Weights of a small transformer language model.
Size: 17 layers, 2 heads of 32, MLP 256 squared ReLU, vocabulary 5396.
Each number is 128 + 32 x the weight over the matrix's rms, rounded and kept within 0 to 255. Layers, rows and columns count from 0.

# layer 7 MLP up, 256x64, rms 0.256, rows 220-230, columns 0-63
[[109 101 144 110  92 121 144 172 159 108 150 110 136 178  57 136 130  73 153 168 111 122  96 144  97 138 160  78 126  86 208  78 130 118 170 172 115 138 147 149 190  55 137 167 144 157 120 150 145 140 175  92 131 116 142 144 105  63  39 154 142 170 111  83]
 [151 109 144 164 116  96  95  86  79 113 110  73 121 123  98 128 115  96 137 125 133 127 160 114 138 131 167 155 110 100 131 144  98 160 157 174 111 110 171 166 191 111 114 107 142 166 126 146  72 157 134 170 158 113 158 102 111  98 109 174 101 145  72  76]
 [136 154 125 124  70  86 182 127 163  87 183 121 177 129  85 121 151  84 119  98 126 184 160 120 113 132 136 141 162 129  88  69  98 177 125 181 149 155 130 147  92  91  71 155 101 190 142 144 177 111 148 125 101  66  90 145 135  75 145  96 117 116  81 136]
 [102 123 106 171 123 161 178 121 139 119 166 108 132  98 152 150  92 119 155  71 155  78 124 144  87 146 125  93 141 135 146 156 128 155 192 165 189 138 181 135 185 123 146 134  97 127 174 217 115 158 128 110 132 113 101 185 122 129 132 151  69 162 155 155]
 [156 183  87 123 105 157 154 174 148 118 126  83  84 111 133 105 179 107 181 173 197 110 100 111 138 131 115  73 113 125 160 141  92 162 171  85 142 138 109 146 106 109 133 115 145 153 171 162 117  73 170 114 182  78 105 135  95 119 149 105 134 184 113  80]
 [136 151  88 169 138 168  92 158 107 119 173 143 119  96 139 107  81 116  81 121 117  93 127 130 104  92  95 182 168  70 116 114 117 136 116 111 145 121 124 102 130 132  47 195 104 110 150 211 144 136 116  99 109 144  68  91 211  93 112 116 101 134 136  95]
 [184 101 136 128 177 142 149 173 156 149 121 124 123 131 162  60 149 157  94 100 111 186 118 143 144  92  86 116 131  94 127 152 151 189 144  97 127 126 131 131 158 111 107 176 130 174 121 132 150 147  85 158  94  68 105 145  91 111 148 143  65 143 111 127]
 [155  70 144 155 181  97 170 163 160 118 152 137 147 136 155 137 140  99 115 166 144 211 106 167 169  93 124 169  55 113 170 142 142 138  98 135  71 109 147 159 161 116 117 127 173 128 154 155 143  83 156 116 151  93 138  91 121  70 159  79 101 135  99 119]
 [162 115 166 115 153 154 118 158  95 136 165 132 131 137  80 153  75 137 139 136 144 116 199 114  86 140 121 191 101 121 152  92 154 137 145  94  75 191 137 161 175  97 106 122 133 152 125 140 104 102 103 135 163 104 135 150 125 103 141 150  74 130  89 122]
 [162 154 113 110 151 139 167 162 160  76 153  88 140  60 132 141 157 116 161 150 149 109  85 170 156 152 177 114 111 126 173  88  93 213  91 152 167 119 142 153 148 133 172 193 150 202 127 209 194 143 142 102 193  72 169 131  78 118 141  71  81 132 119  73]
 [159  40 119  34 160 154 168 111 115 172 132 165  74 159  94 113 133 118 194 153 122 156 172 149 102 134 116 142 119  88 137 163 144 131 154 142  90 115 183 150 104  70  74  98 115 214 169 129 135 122  92 138  83 121 109 114 146 120 126 162 123 133  82 122]]
# layer 7 MLP down (transposed), 256x64, rms 0.241, rows 220-229, columns 0-63
[[108 133 119 137 137 118 151 164 110 142 168 140 154  70  95  93 109 157 106 132  99 105 135 139 155 112 115  60 188 141  66 197  83 102 107 169 121 129  86  60 110 202 184 107  87 108 170 192 107 142  92 109 119 159 125 129 151 177 177 139  64 116 125 146]
 [ 81 104  91  91 118 119  73 118 123  98 190 183  95  97 122 145 160 103 153 170  87 147 162 120  94 186 193 143 163 160 121  74  85 130  85 102 131 169 177 128 154 101 168 170 123 154 139  94  74 122 167 134 108 163 124  94 170 102 112 130 168 107 150 145]
 [169 102  72 131 133 112  74 121 162 147  93  95  94 172 157 122 145 157  92 166 144 139 128 109 132 125  76 150  75 173 109 170 119  85 112 137 115 118  91 119  97 108 113 105 129 140 166 146 117 160  86 117 134 171 144 141  59 169 126 195 170 139 105 177]
 [ 63 126 121 100 124 119 126 137 123  83 144 166 119  88 139 124 194 113 154 142 148  44 105 155 103 136 137 116  92 124  93  75 136  70 163  69 110 146 104 151  92 125 102  85 171 183  84  94 112  69 134 101 160 138 122 150 153  81 173  83 142 123 172 120]
 [103 168  88 118 140  20 108 135  86 155 184 127 195 156 115 128 126 117 121 134  70  78 124 100 125  76  93  77 147 154 151 118  91 154 140 131  84  90  89  90 145 120 138 123 147 160 138 122 189  87 140 151 115 135  82 125 110 111 142 207 110 125 130 143]
 [ 95 108 174 108 159 101 163 175  70  94 144  80 117 144 106 169 110 157 139 179 121 100 122 160 125 117 173  80 169 118 150  89 132 176 178 126  88 152 132 113 198  64  89 148 113  66 111  82 139  69 151 182 117  86 122 138 100 156 102 165 127  89 144 138]
 [156 121 145 111 157 129 188  79 129 138 134 147 133 189 153 151 125  91  71  97  83 113 107 105 140 138 158 137 127 177 130 151 103 130 159 107 186  75 159 112 131 176 105 180 173 137  77  89 167 114 156 168 161 162  96 144 123  99 132 144  85 109 180 131]
 [113 119 127 176 183 106  65 130 126  73 149 128 145 117 160 147 119 191 173 154 177 123 151 131 159 116 115  85 190 169 170 102 126  87 121 128 106 113  91 156 145 157 101 163 152 120 134 120 109 123 181 107  31 151 139 192 120 161 128 144 118 126 101  89]
 [ 89 138 110 109 174 135  92 117 105 107 132 151  63 179 122 104 132 163 134 161 151  86 112 165 116 118 133 113  98  90 115 101  84 152  95 164 163 163 139 109 151 174 113 129 150 121 121 140  63 181  80 158 147 129  66 110 116 207 126 171 158  95  94 135]
 [ 95 116  75  61  96 113 103 175 163  90 118 106 131 167 151  91 147 107 129 207 189  80 134  78 166  89  76 146 153  61 121 154 123 106 148 140 126 145  70 155 116  78 137 176 111 105  80 104 100 120  61 153 114 255 138 153 136 150 195 133 136 157 134 130]]